python train.py --head_dim=64 --positions="rope" --rope_base=14300.0 --extras=["local attention windows", "paired heads", "shifted keys", "gated attention", "value embeddings", "hashed n-gram embeddings", "a smear gate", "an embedding shortcut", "capped logits"] --init_std_qkv=0.0227 --lr_mult_o=3.0 --schedule="wsd"
Each number is 128 + 24 x the weight over its row's rms, rounded and kept within 0 to 255. Layers, rows and columns count from 0. The size above them is the row's rms in percent of the matrix's.

# layer 2 MLP up, 1600x320, rms 0.137, rows 525-546, columns 160-319
size [ 96  94 108  99  95 107 100  83  90 131  90  93 113 112 107  91 101  93  92 102  84 104]
[[ 95 119 115  76 155  92 116 123  73 116 134  91 136 132 139 152 143 111 125 112 122 117 123 132 122 153 146 124 141 120  95 129 135 127 118  77 136 101 129  91 121 112  48  98 109 126 140 139 134 122 127 128 121 129 150 106 160  93 142 157 154  96 141 110 114 141 113 123 113 123 118 114 138 199 132 125  95 179 108 125 153 202 118  91 141 111 171 161 110 126 139 124  95 121 128 103 134  66  98 124 153 125 126 125 128 115 162 138 127 128 107 150 138 150 148 140 152 147 129 110 133 121 171 157 137  79 143 140 110  87 163 155 157 145 161 104 110 128 161 110 132 145 146 105  77 126 139 145 159 136 149  91 147 133 128 126  89 124 145 139]
 [146 108  95  96 109  96 139 122 132 127  95  77 131 139  90 138 159 149 103 143 123 127 118 129 113 110 147 120 135 114 143 133 153 109 159 122 161 157 127 106 143  84 146 118 143 134 163 129 122 156 118 121 136 132 101  78  99 122 110 109 145 140 128 114 137 118 103 115  83 125 156 165 169 119 122 128 138 187 131 146  79 158 136 127 124 119 152 126 118  73  98 135  95 104 112 165 217 151 115 145 135 120 113 109 125 123 159 129 146 148 123 106  96 160 116 108 128 185  79  97 116 161 119 114 148 101  80 116 134  93  61 144 165 122 141 120 169 144 121 133 133 117 147 113 154 137 128 120 123  88 102 142 112 127 133 160 157 169 134 165]
 [115  93 144 188 162  86  97  95 137 135 140 170 121 156 128 122 179 108 100 113 129 136 134 136  93 121 139 110  85 145 135 120 128 128 142 139 190 140 140 122 189 158 113 114 143 142 136 137 157 136 136 136 131 164 120  90  97 126  89 132 137 130 139 111 136 150 142 103  99 112 132 112 146 150 138 118 165 141 108 148 124 123 160 101 125  89 138 114 169 153 143 107 127  90 131 118 135 124 129 103 131  98 150 137 122  79 123 106 127 147  90 142 114 123 157  76 169 112  92  93 124  96 121 113  99 123 109 126 186 188 152 151 130 130 151 114  90 140 144 102 123 170 118 136 140 122 127 139 101 129 140 174 111 161 120 159 118 139 175 163]
 [103  90  93  83 159 109  74 142 138 164 160 120 115 164 163 154 131 144 124 156 138 127 121 120  77 131 141 152 113 152 157 154 133 111 143  85 140  83 121 116 128 149 116 104 126 129  96 149 143 122 182 131 164 118 129 133 116 101 136 129 107 131 163 137 105 161 122 130 157 145 176 119 127 128 119 116 150 157 140 142 106  68 118 139 127 166 149  63 138 147 129 160 140 146 135 160  98 119 129 122  79 147 162 121 126  94 145 137 139  97 134 113  88  86 130  96  92 134 145 157 148 122 128 118 124 150 138 148 116 126  51  96 143 122 122 156 106 124 166 109 165 126 155 125 142 123 177  95 121 109 141 131 115 168  86 150 126 132 116 142]
 [168 124 126  89 142 147 141 115 143 138 145 131 103 157 143  77 157 116 133  89 137 152 154  99 144 152 145 160 129  81 105 103 108 126  73 142 127 131 145 145 187 115 123 121 129  67 111 160 107 110 125 100 160 159 122 161 110 111 135 120 156 155 129 114 141  90 106 133 149 144 113 113 129 129 126 117 147 130 179 110 127 145 123  95 148 153 159 139 138 137 126 110  97 144 121  86 157  88 142  93 150 151 157 131 146 147 122 124  99 117 141 137 164 116 138 146  75 107  92  80 151 136 138 147 120 110 143 137 136 134 125 171 148 158 163 104 177  92 167 110 131 122 135 144  96 112 163 126 110 179 106 108 154 133 134 198 114 119  90 140]
 [125 112 135 147 128 134 151 117 115 105 117 154 129 108  98 125 122 122  95 116 152 146 107 130 191 126 106 145 151 116 104 112 108 163  83 122 111 104 107 147 145  73 159 132 119 170 121 154 127 108 115 105 126 126 157 164 142 147 153 128 128 153 139 124 175 154  93 125  88 147  80 179 132  89 145 141 144 107 138 113 134 153 100 143 116 114 133 111 163 109 123 125  97 159 157 105  99 164 128 178 143 136 170 124 146 123 102 164 123 129  86 145 148 149  92 144 103 114 140 103 152 134 103 124 193 144 104 117 165 137 108 168 143  86  87 104 144 112 139 134 132 131  99 134 143 135 127 107 116  85 157 135 124 156 123 148 112 147 127 110]
 [129 118 158 102 104  93 132 139 141 125 124 152 116 134 115 105 106 184 111 100 190 161 125 140 166  99 137 110 111  86 137 119 218 118 143 154 104 154 124 149 152 125  99 126 126  92 165 131 174  77 106  98 106 119 138 114 107 118 100 131 103 138  89 104 128 114 159 133 184 144 142 130 158 106 130 143 118 153 133 123  92 141 134 132  99 132 104 132 136 138 128 131  95 115 157  92 115 134 113 141 105 137 135 103 103 140 102 160 153 146  64 133  88 105 101  89 137 111 138 129 112 116 124 122 155 147 121  93 151 188  92  82 122 152 163 119 114 157 135 109 157 128  96 112 139 133 120 133 172 109 126 118 185 104 158 146 134 115 119 151]
 [120 175 111 144 151 103 140 124 128 145 138  98 135 140 133 158 121 122 172 143 124 163 134 154 159 108 111 146 168  97 102 144 141 111 115 131 165 130 115 139  97 171 145 125 100 111  85 134 140 113 105 150 158 102 147 117 182 130 140 127 127 163 117  77 130 143 130 127 100  94 126 145 147  78 118  96 146 144 116 162 110 139 107  80 140  78  81 121 127 142 150 129 107 149 127 122 169 146 148 117 135  89 122 160 150 117 114 156 118 170 120 102 111 187 109 133 135 127 159 137 110 129 108  98 153 118 120 117 118 147  74 123 158 147 136 133 134 139 148 118 121  93 122 127 133 167 129 121 133 129 142 140 145 118  99 155 147 151 125  92]
 [167 134 113  77 156 120 139 139 128 139  85 119 110  75 107 123 126 105 146 118 100 153  87 170 153 126 129 143 140 107 119 153 115 130 113 107 133 135 111 155 152 150 111 100 124 128 135 133 127 134 144 143 161 113 126  87 140  98  82 130 154 141 145  93 156  79  96 185 123 132 126 101 148 152 145 139 104 136 132 139 149 176 129 130 148 109  99 120 129 135 110 135 128  99 109  91 120 168  84 128 110 134 143 121 123 131  78 122 114 146 190 113 118 126 135 139 113  99 162 125 117 160 123 145 105  74 161 110 114 153 101 104 170 105 101 159 108 109 166 149 134 146 123 125 131 137 142 114 134  57 150 146 116 186 129 147 149 114 124 169]
 [154 174 124 128 133  77 202 154 141 116 111 134 102 144 143 118 121 122 124 117 141 108 126 112 136 119 112 123 111 114 156 148 144 132  81 124 144 172 158 150 122 155 113 115 108 189 120  87 138 143 144 145 104 122 125 116 144 138  84 135  92 128 125 172 100 118 139 183 127 109 121 141 126 103 161 146 119 126 160 154 126  91 146 141 164 142  92 124  97 128  98 134 108 133 155 127 117 141  92 152  92 108 153 178  92 121 120 132 112 130 117 108 187 173 105 102 125 102 119  93 101  70 117 155 134 130 144 101 148 188 151  87 123 103 140 143 119  90 138 120 129 160  93 124 134 158 102 138 161 118 132 107 143 100 133 114 105 118 126 125]
 [ 95 169 150 133 158 154 130 120 150 120 156 112 153  88 109 111 126  74 131 103 162 162 123 105 128 144 112 106 102 110  56 139 143 100 137 118 145 118 155 149 137 121 137 104 115 123 111 153 158 134  89 132 125 110 122 109 114 157  82 123  85  98 106 135  60 155 147 112 105  94 140 103 133  87 145 138 107 104 106 118 114 119 130 141  98 129 136 108 133 125 133 189 123 160 157 151 145  90  86  78 137 134 128 173 126 121 166 182 130 137  93 106 114 114 171 131 126 126  78 133 112 127 149 121 117 128 150 145 132 175 123 145 142 133 133 134 139  79 161 112 134 116 162 133  84 129 135 146 103 123 157 123  97 143 129 115 115 117 108  92]
 [125 114 120 122 141 107 113 126 168 110  95 136 123 130 163 139 144 104 116  98 104 136 125 154 131 122 112 145 184 116 138 122 121 138 145 115 164 120 147  61 131  87 151 151  73 126 154 133 158  87 102 149 121  96 125 114  66 115 122 149 141 118 123 139 160 139 145 138 134 112 108 148 115 127 105 103 116  99  90 190 146 136 144 188 103 101 128 158  85 149 119 151 104 124 129 136 112 129 111 134 126 131 126 160 147  95 107 125 103 144 116  77 125 123 128  94 139 115 164 106 136 147 104  90 111 110 133 130 139 103  99 146 127 116 132 137 123 125 144  92 144 154 101 137 113  58  97 145 115 100 135  89 150 122 144 128 188 151 136  99]
 [150 112 121 134 121 208 136 139 113 128 115 130 159 153  97 105 136 108 137 147 139 141 162 124 139 131 147  81 130  88 141 108 110 150 160 122  89  99 147 158 109 102 129 144 119 120 156 139  98 158  84 158 117 118 149  99 128 129 143 178  86  89 106 128 114 128 154 130 103 161 177 163 169 146 147 125  93  91 158 118 123 157 141  82 138 124 132 122 144  83 118 152 116 138 124 123 110 160 151 108 134 159 189 131 134 144 131 134 156 100 146  91  94 153 142 119 147 116 108 125 126 116 119 113 126 110 130 128 164  88 166 128 143 147 146 141 123 153 122 110 134 142 123 147  84 124 154 108  76 157 129 123 145 132 130 136 154 102 130  67]
 [162 135 111 117 129 142 135  94 146 155  93 109 109 146 135 161 108 138 138 139 145 101 149  95 115 161 128  96 151 112 121 103 101 152 131 155 110 137 137 116 102  89 147 138 164 101 123 143 149 139 166 149  99 128 102 130 106 120 142 131 102 141 177 130 151 125 117  74 118 135 131 148 162 100 135 159 110 124 121 144  93 179 161  87 117  66 153 118 113 138 135  96 117  74 125 163 171 150 117 130 109  70 162 116 112 142 152  94 111 169 122 104 134 116 140 144 119 190 110 131  95 122 122 134 170 146 152 106 184 153 105 160 117 103 137 120 101 126  78 142 167 121 176 145 143 101 130  83  97 106 172 148 116 105  60 120 144 157 137 139]
 [102 134 115 154 106 150 114 106 155 116 153 121  96 110 107 127 143  99  99  75 135 133 113 126 121 136 153 137 144 148  77 156  83 125 188 106 124 139 148 111 165 135 104 167 120 180 130 138 166 131 109 124 102 125 131 115 128 148 129  95  92 136 134  98 114  93  93 115  76 120 114 148 144 154 154 117  78 179 148 131 131 158 130 130 142 108 110  98  98  88 129 114 171 134 138 128 110 131  93  99 141 137 154 164 167 151 147 128 164 113 128 126 143 102 141 137 159 139 115 127 157 203 138 152 128 135 119 146 130 134 136 115 149 119 116 124 130 118 121 190 149 139 143 159 139 135 159  90 111 128 169 124 105 142 112 108  92 126 198 129]
 [134 141 127 126 138 154 157 105 128 128  65 140 147  65 128 147 111 120 127 150 127 145 124 123  93 156  98 140 126 129  92 114  97  95 105 118 106 150 119 132 109 129  98 137 160 144 147 152  78 159 137 103  93 130  91 155 143 103 120 108 120 152 124 189 133 172 131 152 100 142 145 134 101 129 150 113 134 103 149 146  84 143 120  88  87 149 133  96 109 105 118 147 114 135 202 161  90 105 122 128 119  90 128 129 145 122 136 129 115 147  93 122 154 169 111  94 163 152 139  78 112 129 141 131  99 121 194 135 150 109 111  88 150 138  78 118 140 166 161 126 142  74 124 109 113 122 118 117 159 100 134 105 138 143  95 151 147 138 122 153]
 [120 115 138 161 139 121 144  75 109 109  97 125 105 125 136 123 129 114 144 105 177 127 118 131 138 136 111 105 144 107 117 157 134 138 102 156 116 107 150 102 131 113 112 160 102 104 189 133 142 155 124  69 138 131 153 129 139 171  99 134 142 143 139  95 137  88 123  66 134  89 133 139  79 110  94 132 112 148 166 150 132 147  81 142 173 140 147 101  94  95 141  95 115 123 116 153 120 128  80 122 133 152 104  96 115 129 115 149 131 120  76 114 132 154 136 128 158 141 156 165 117 137 129 163 118 111 148 128 128 113  70 130 103 141  92 150 134 133 135 179 128 119 115 206 135  95 159 111 100 180 105 101 160 130 124 111 148 120 194 112]
 [114 135 154 127 143 116 119 128 136 146 106 131 100 153 131 140 111 180  87 104 179 136 124 156 125 136 136 162  96 130 130 169 112 110 137 119 149 139 119  87 112 113  91 122 147 107 120 142 125 188  58 149 141 106 147 162 137 111 159  95 120 108 126 123  96 123 102 127 133 109 117  74 173  95  99 139 128 103 138 170  86 145 125 164 127 150 127 156 134 105 116 156 108 136 130 125 146 146 115 128  91 123 180 122 166 125 119 118 127 106 129 100  65 109  97 133 101 108 148 124 123 162 105 155 129 100 117 124 156 152 121 127 123 149 119 139 117 142 147 130 143 129 122 120 140 135 119 126 139 146 147 149 164 112 108  98 154 123 157 103]
 [109 127 108 159 113 127 118 141 127 165 125 100  86 176 116 147 111 131 145 125 154 125 134 109  91 111 141 105 128 126 127 149 152  89 134 108 121 135 155  98 164 105 136 152 161 188  90 134 134 108 161 124 122 169 140  91  97 133 134 115 114 148 142 111  89 152 132 117 161 147  90 121  80 159 147  91 125 112 122 128 157  96 139 119 105 144 144 143 125 116 116 102 104 152  95 116 104  97 111  75 120 173 177 144 115 156 106 136 140  66 125 137  96 111 158 105 134 113 150 135 127 119 148 161 148 117 156 138 144 152 117  93 116  96 183 115 127 137 103  89 147 115 119 134 123  99 136  94 131 177 164 115 133  95 111  94 143 116 129 156]
 [134 118  93 149 110  99 175  99 127 149 112 125 139 133 104  99 118 155  95 119 170 108 146  71 185 147 124 145 115 136 129 127 137 111 112  92 109  92 127 110 104  61  90 128 141 145 123 138  90 157 136 144  89 104 124  56 113 124 129 149 145 107 111 181 104 118 168 160 133  99 137 160 131 138  86 144 103 134 135 112 149 138 132 107 120 105 183 114 151 130 147 123 124 108 160 131 105 115 118 133  78 165  99 154 124  61 162 111 145 150 129 114 120 157 167  96 143 109 143 117 164  88  80 126 127 141 126 115 104 142 120 146 105 157 114 162 111 122 119 114 133 132 148 113 113 170 111 143 181 153 108  96 153 148  99 102 118 139 131 155]
 [142 139 138 127  96 116 128 110 122  86 124 126 145 184 140 107 109 138 170 141 136 156 131 130 181 144 144  92 109 139 149 138 160 104 130 149 116 142 130 132 122 113 131 171 157 124 118 175 149 155 122 147 130 125 133 134 141 108 120 122 111 103 121 152 139 168  90 163 117 113 115 160  99 163 128 129 117 100 136 124 112 136 108 134  73 164 134 132 100 191 118 115 178 146 124 148 133 166 159 137 101 158 157 134 151 137  94 103 120 105  95  73 100 154 107  91 120 130 113  39 143 101 113  87 182 146 119  93 132 151 126 146 109 125  96 140 115 138  99 106 125 144 155  98 144 113 110  99 114 105 113 120 141  99 116 155 144 147 121 130]
 [129 131 127 102 155 133 121  94 123  96  99 115 126 152 152 103 152 132 127 116  77 137 171  98  89 127 110 132 117 127 158 128 139 127 143 123 126  92 140  93 115 102 124 134 127 116  90 119 103 134 117 100 149 123 135 131 131 167 141 101 160 144 123 157 144 100 139 136  90 180 157 127 117 130 107 124 168 138 138 158  85 139 101 142 142 141 150  91 123 167 165 107 139 145 161 146 162  56 135 138 186 142 112 149 131 145 135 137 160 136 106 173  96 123 155 142 112 129 145  86 118  99 140 130  85 140 123 125 139 117 120 140 114 137 133 102 140 110 179 110 126 140 125 155 115 112 140  75 116 123 141 151 150 122 127  98 131 148 131 128]]
# layer 2 MLP down (transposed), 1600x320, rms 0.0398, rows 525-545, columns 160-319
size [103  97 104  95  94 106  98  90  97 109  95 101  98 103 106  94 101  95  98 100  91]
[[126 155 116 114  80 104 120 150 108  94 144 117 109 185 145 150 136 114 156 116 134 119 166 144  80 104 112 121 177 100 115 105 133 100  61  98 135  98 106 142 115 111 163 147 115 158 112 123 154 145 108 141  97  98  98 124 185 132 126 137 130 124 132 152 163 130 123  98 118 152 157 129  90 138  90 119 125 155  80 120 132 129 148 105 147 113  57 148  90 127 117  86 125 116 149  72 131 133  93 130  86 102 131 115 125  95 128 128 128 129 107  90 106 116 164 134 130 147 145 120 127 137 107 167 132 139 118 166  84 149 120 148 161 148 132 165 117 108 127 147 125 103 150 118 156 141 126 125  77 162 122 110 109 133 158 121 180 102 163  94]
 [ 94 123 121 163 135 108  91 150 142 186 131  75 143 133 105 146 177 126  85 113 122 138 134 126 163 176 130  91  99 144 150 109 149  87 131  75 136 146 145 117 115 108 127 129 113 102  93 148 140 136 164 118 107 153 116 111 115 104 157  97 205 150 104 151 131 154 110 115 120  85 146 108 121  95 123 128 139  76 128 134 107 127 127 126 146 129  95 181 142 114  92 130 111 110  78 145 149  88 132 126 110 147 120 119 145 161 130 106  97 134 119  90 106 166 140 113 148 112 139 119 133 151 149 130 127 118  82 138 122 148 117 178 120  94 117 161 117  84 117 124 138 116 131 125 147 171 141  96 139  89 108 122 134  85 128 140 152 125 152 146]
 [143 162  96 113 136 200 154  88 127 108 172 135 191 114 138 140 112 151 115  95  94 176 154 144 118 114 137 171 104 128 121 122 125 121 122 105 129 166 118  88 122  93 113 182 180 128 136 121 103 145 112 158 147 154 118 107 128 128 126 167 146  96  95 107 165 129 137 141 103 119 143  77  96 145 133  96 108 113 122 123  95 132 102 132 151 155 131 176 130 116 178  91 111 170 129 135 132 138  87 138 136 157 133 110 148 138  86  89 146 108 158 110 110 115 109 155 133 145 115 124 151 106 183 139  85 142  88 122 180  71 117 106 138 118 132 142 108  92 118 127 113 140 120 139 147 122 137 118 147 114 129 119  58 117 122 113 126 151  87  89]
 [127 118 118  92 120 123 101 117 162 169 128 102 131 114 117 141  99 114  88 156 148 123 154 131 103 110 128 129 108  99 144 124 123 113 157 105 125 141 120 117 172  95 149  87 114 118 157  87 110 108 107 107 100 134 145 104 129  82 152 132 108 127 156 123 130 145 125 119 122 119 123 168 156 127 172 131 113 147 108 125 124 146 122 123 118 125  80 150 152  99 115 179 135 159  77 144 144 127 138 174 157 171 123 112 125 100 142 106 158  93 118 128 146 136  79 106 135 110 146 133 116  81 119 144 128 126 115 133  61 166 130 134  97 149 137 112  90 157 119 137 148 115 101 134 130 114 108 135 171 123 147 143  76  87 119 100 136 154 158  91]
 [112 112 143 121 142 164 123 159  94 136 134 125 181 121 127 168 147 102 120 122 149 113  92 124  75 106 161 163 151  96 148 132 146 120 121 125 119 144 113 143 124 144 122 146 106 128 143 115  82 151 152 166  98 106 103  90 139 172 136 107 186 127 127 125 109 112  95  93 133 147 180 118 125 145 158 173  89 151 146 113 154 152 118 171 105  87 109 135 131 125 167 137 100 109 108 143 129 144 131 147 127 100 194 159 110 160 115 152  84 172 122 144 150 133 178  94  94 110 137 121 112 106 149 148 108 155 145 138 175 129 112  95 112 127  92 127 125 110 136  92 128 142 147 106 115 112 115 117 125 136 136 158 148 128 119 109 178 113 122 140]
 [139 120 129 124 103 172 125 112 160 126  99 168 111 112  90 122 160  70 136  84 133 136 122  98 193 110 144 118 157  90 107 117 102 191 112 131 111  88 147 140  96  99 151 139 103 119 161 118 110 131 127 125 121 144 108 131 163 113 123 129 131 122 149 123 121 129  90 128 172 149 104 155 104 115 117 126 122 109 140 106 115 155  80  73  93 102 128 107 113 110 132 144 114 132 137 129 142 135  99 139 113 173 161 141 118 148 142 186 163 118  98 137 109 113 120 125  95 129 140 126  85 161 148 165 163 130 150 131 147 136 136 157 137 114  91  96 102 153 110 130 151 136 128 162 130 122 128 117 116 117 160 127  90 138 101 176 135 167 137 110]
 [114 146  98 104  93 141 154 121 121 120  91 159  99 120 126 110 171 169 107 109 136 123 174 126 169 117 135 131  93  89 101 112 180 134 156 145 133 112 132 179 134 104 111 183 130  99 135 136 108 147 138 136 130 164 149 123 149 118 107 191 136 110  96  87 134 106 144 120  87 115 159 121 183 166 104 133 135 148 148 105 165 115 152 132  98 124 138 163 160 135 113 126 132 128 138 162 182 149 117 111 122 152 105  69 133 133 121 167 117 161  93 118 123 114  87 152  66 175 136 132 136  98 148 156 134 122 152 131 148 134 136 104  83 113 110 150 145 118 162  96 139  89 127 127 151  91 131 121 151 115 165 123 121 158 113 142  89 126 127 151]
 [131 143 174 154 136  87 134 131 117 119 161 141 115 131 133 146  98 141 133  92 162 130 119  96 107 101 102 108 104 121 124 139 142 147 101 120 138 153  96 124 125 170  79 122 155 143 111 133 121 104 133 130 141 147 150 166 109 173 128 113 151  97 154 104 122 138 132 163 108 126 187 102 133 109 124 111 142 138 112 174 129 137 135 123 132 116 128 129 149 118 145 103 123 156 142 157 104 155 107 129 132 100 105 123 108 130 112 131 137 170 127 133 134 112 110 150  69 122 107 102 187 133 144 115 155 123 125 137 126 178 121 134 128 130  70 110 100  98 120 116 124 127 141 145 157 115 120 106 142 130 104 139 118 140 143 163 152 147 130  72]
 [106 118 129 150  97 138 146  91 106 114 141 124 116 165 162  90 102 132 124 143 147  99 109  94 116 114 127 149  93 111 119 140 100 107 135 107  99  90 138  94 153 104 136 120 126 159 133 120 134 103 106  96  88 138 118 168 142 135 134  77 120 176 154 178 140 118 123 140 162 135 139 106 124 146  86 163  91 150 152 156  93 181 121 121 155 140 138 107 137 149 164 148 126 147 146 139 148 140 169 161 133 123  93 124 126 124 129 148 171 107 108 126 130 161 129 130  86 129  94  89 121 161 143 141 130 163 115  83 106 127 126 110 129 114 107 101 146 108 132 133 141 117  93 107 185 128 153 183 139 150 133 125  95  83 131 149 119 162 171 137]
 [179 156 108 155 110 147 131 115 158 136 145 142 147 121  98 117 146 111 132 166 166 133 155 141 104 146 115  87 102 100 135  75 108 106  87 157 137  81 143 114  92 127 132 134 162 148 123  84  85 103 115 107 120 103  76 139 134  87 118 104 117 121 111  92 156 106 124 128  99 130 159 106 132 122  92 148  90 124 127 128 114 120 114 178 132 114 120 106 141 107 170 146 155 123 135 137 136 129 134 155 100 113 119 173 124  98 156 107 110  87 141 102 122 154 129 116 120 143 135 126 115  92 147 116 135 127 153 134 141 140 145 126  99 117 123 115 143  80  91 117 146 142 140 114 135 139  72 118 133 110 146 145 115 104  87  64 129 117  81 157]
 [121 185 143 129 112  66 154 136 112 114 166 155 122 138 126 164 127 135 157 137 116  89 170 166 130 106 104  88 131 110 145 120 159 133 151 149 110 141  96 132  97 134 109 131  97 132 108 155 136 127 122 117 157 116 115 110 115 127 110 138 136 128 110 118  94 136 193 111 111 124 185 141 167 116  99 117 115 130 112 130 114 113 103 171 137 120 143 144 104  98 115  97 149 116 132 138 147 119 139  93  96 120  82 125 130 130 142 151 141 160 141 170 129 117 170 175 109 132 139  97 110 171 123 120 109 119 160 122 143 137 155  83  68 108 145  77 109  85 138 102  95 111 140 120 129 126 114 106 145 123 143 119 146 103 135 127 105 111 129 124]
 [119 126 162  87 147 115 172 119 107  70 131 121 148 115 132 122 127 103 101 175 153 145 134  95 136 123 117 133 141 112 175 165 116 180 135 128  94 138 136 112  91  96 106 135 114 123 114 114 119 140 149 118 180 105  91 160 112 158 167 185 180 113  97 127 105 137 197 117 136 120 158  86 121 119 132  84 164 147 138 118 167  95 113 102  88 145 139 170 138 141 119 126 140  93 182 122 105 132 177 157 155 118 142 118 128 137 153 121  92 120 133 135 138  97 113 152 115 110 138  93  90 138 142 136 134  74 120 135 100 144 107 100 156 100  98 177 122 131 131 195 126 124 156 146 116 121 127 135 125 130 125 143 154 145 164 133 137  95 125 137]
 [171 105 118 148  93 148 135 127 133 138 145 147 119 106 103 151 123 148 139 122 130  99 147 122 138 123 141 128 157 135 113 123 168 119 119 148 140 110 149 140 100 141 102 111 123 142 116 134 131 113 134 107 164 119 154 130 140  99 121 122 125 125 125  89 126 132 135 114 121 128 164 114 143 120 115 116 102 109 138 127 113 132  97 122 137  86  98 131 121 100 115 140  98 139  98 107 123 165 107 156 146 160 154 118 132 109 147 147 155 133 132 136 139 129 111 126 118  98 144 128 133 132 113 115 163 198 164 129 152 118 123  96  98 117 170 171  72 114 124 116 114 150 125 150 143  88 152 124 106 159  84 129 137 129 120 126 194  80 104 166]
 [122 126 111 130  56 168 129 130 134 145 155 115 135 119 121 144 160  87 124 139 151 181 170 135 140 178  81 149 137 127 131 112 103 105  91 129 141  98 155 134 102  88 167 131 145 115 122 134 134 146 175 129 123  71 134  87 105 110  93 118 120 124 143 129 184  97 130 121 127 137  95  89 131 161 122 132 156 144 141 138 104 127 147 133 132 133 118 162  84 121 133 157 101 130 133 148 178 128 143 134 136 113 180 133 153 146 140  84 133 145 149 183  97 146 132 131 142 115 166 146  81 142 118 118 110 150 156 128 148 131 127 137 158  80 140  97 124 163 109 159 112 158 150 139 114  51 135 129 140 146 103 116 127 164 127 159  83 114 110 164]
 [107 103 153  99 122 156 111 121 112 156 158 145 108 133 141  86 144  81  99 130 125 157 147 154 143  94 160 118 120 162 122 175  89 132 127 152 158 122 111 127 143 147 141 137 115 154 125 126 115 167 111 192 118 123 125 133 117 160 128  93 134 108 152 108 109 107 140  98  81 164  90 140  90 106 143 146 101 166 153 145 131 131 130 125 161 112 114 123 129  90 134 123 170 110 114 154 175  92  71 151 145 131  99 142 209 127 182  92  99 135 129  94 143 132 149 107 129 150 100 144 108 162 166 113 148 135 139 144 168 107 108 112 135 155 134 185 131 108 128 134 111 116 110 130 121 155 137 101 152 124 120 140 155 144 158 128 122 117 161 127]
 [156 118 103 140 123  91 164 121 138 156 169 103 139 125 133 102 149 159 120 121 154 120 138 155 128 144 147 117 143 149 118 123  91 200 125 104 118 115 109 120 123  64 126 127 137 136 148 127 123 129  60 119 141 153 165 130 112 111 125 139 107 140 122 120 187 153 146 110 150 107 137 128 115 130 113 134 142 108 133 105 140 151 130 136 128 140 163 106 151 119  96  81 176 112  99 123 121 142 125 137 103 103 113 102 121  94  95 103 139  96 168 109 143 116 150 137 117 130 140 131  68 135 170  87 104  99 136 120 111 115 112 152 116 102 154 143 114 107 132 181 148 128 151 127 127 135 129 148 104 130 108 143 147 154 122 134 127 156 149 114]
 [125 132 153 111 114 146  35 107  74 122 126 144 135 105 104  99 129 107 137 138 114 151 111  93 104 121 141 178 116 146 140  92 167 110 123 137 125 138 136 126 162 127 152 108 158 129 157 131 106 137 102 105 162 119 125 171 177 117 147  94 155 115 158 135 110  66 127 152 123 141 102 126 111 129 109 112 113 144 145  72 144 122  99 114 156  76 135 145  90 116 139 174 103 133 113 159 159 132  88 124 117 108 105 176 141 102 210 120 149 128 140 161 132 161 121 191 152 105 137 126 141 127 119 151 139 136 149 133 133 132 150 161 151 150 169 147 100 114 119 144 137 106 127 107 120 124 123 171 128 137 116 121  89 132 152 117 139  79 116 149]
 [138 111 156 101 158  85 107 133 147 151 109 153 117 153 138 161 104 149 139 121 159 113  73 132 115 124 120 133 134 154  70 129 137  77 138 110 161 123 135 140  89 123 103 192 165 173 133 124 107 115 106  74 133 135 177 191 151 100 126 177  91 119 128 116  99 147 156 103 101 120 144  98 134 110 107  86 125 110 140 153 121 141 126 147 123 118 147 142 114 140 125 168 147 162 185 161 123 149 135 120 134  79 150 156  83 136 104  99 138 121 120 158 146 120 142 114 122 145 119 146 144 117 128 125 128 146 169 130 123 150 114 162 117 137 124 106 126 120 104 133  87 126 130 122 119 153 124 133 162 116 128 127 109 155  90 145 127 117 123 165]
 [140 140 137 136 144 157 108  95 153 159  77  94 149 130 167 185 128 179  95  90 164 140 140 109 152 100 152 152  87 121 143  93 114 122 140 167 101 136 121 169 140  96 140 102 100  98  97  89 126 150 115 109 147 166 164 160 120  96 134 125  88 103 126 144 152 128 123 136 122 128 152 129 169  82 115 145 149 123 139 143 104 108 116 137  88 142 125 126 163 145 134 151 141 171 145 177 120  90  85 131 128 142 123 128 119 125 135 141 158 138 156 146 121 112 116 130 150 139  83 153 107 133 118 124 148 131 123  92  71  94 156 185 121 127 149 134  96 145 131 140 147 129 114  97 142 162 130 126 141 139 141 123 149 132 126 141 150 117 107 117]
 [145 111 137 136 153 116  77 119 142 102 208 120  95 121 162 153 140 159 175 138 125 111  92 165 118 102  94 138 114 158 160 135  83 126 118 116 135 142 118 142 149 102 139 116 113 128 103 143 108 135 169 132 197 135 112 123 107 106 132 122 111 107 119 112 123 155 144 110 118 120 136 115 159  92 180 131  98 104 128  94 140 105 122 133 153 143 109  89 156 166 137 125 108 143 115  97  86 124 156 125 140 122  91 170 168 114  96 122 147 127 162 146 135 121 119 106 150 137 155 105 152 123 145 140 134 118  79 115 176 137 122 122 148 147 128  90 125 125 103 155 153 145 123  73  96 128 123 154 117 155 156 105  65 143 136 120 176 188 120 100]
 [119 133 129 145 157 161 145 117 125 174 158 141 118 115 127 104 166 120 102 142 115 136 116 113 140 183 140 143 130 143 107 105 131 132 120 113 119 110 122 122 119 131 107 115 119 119 147 126 166 133  91 107 105  82 160 110 126 139 167 100 158 129 154 102 153  76 165 105 112 137 143 136 165 154 126 151 110 160 117 143 140 138 166 104 175 114 127 145 142  77 128 120 113 147 148  96 143 149 120 127 133  98 108  96 110 117 142 114 153 134 186 163 111  83 103 135 141 115 105 148  92 138 140 156  80 122 135 136 127 143 131 127 143 125 132 114 131  90 155 115 147 134 108 121 141 156 130 152 118 123 131 121 132 128 128  91 119 109 132 132]]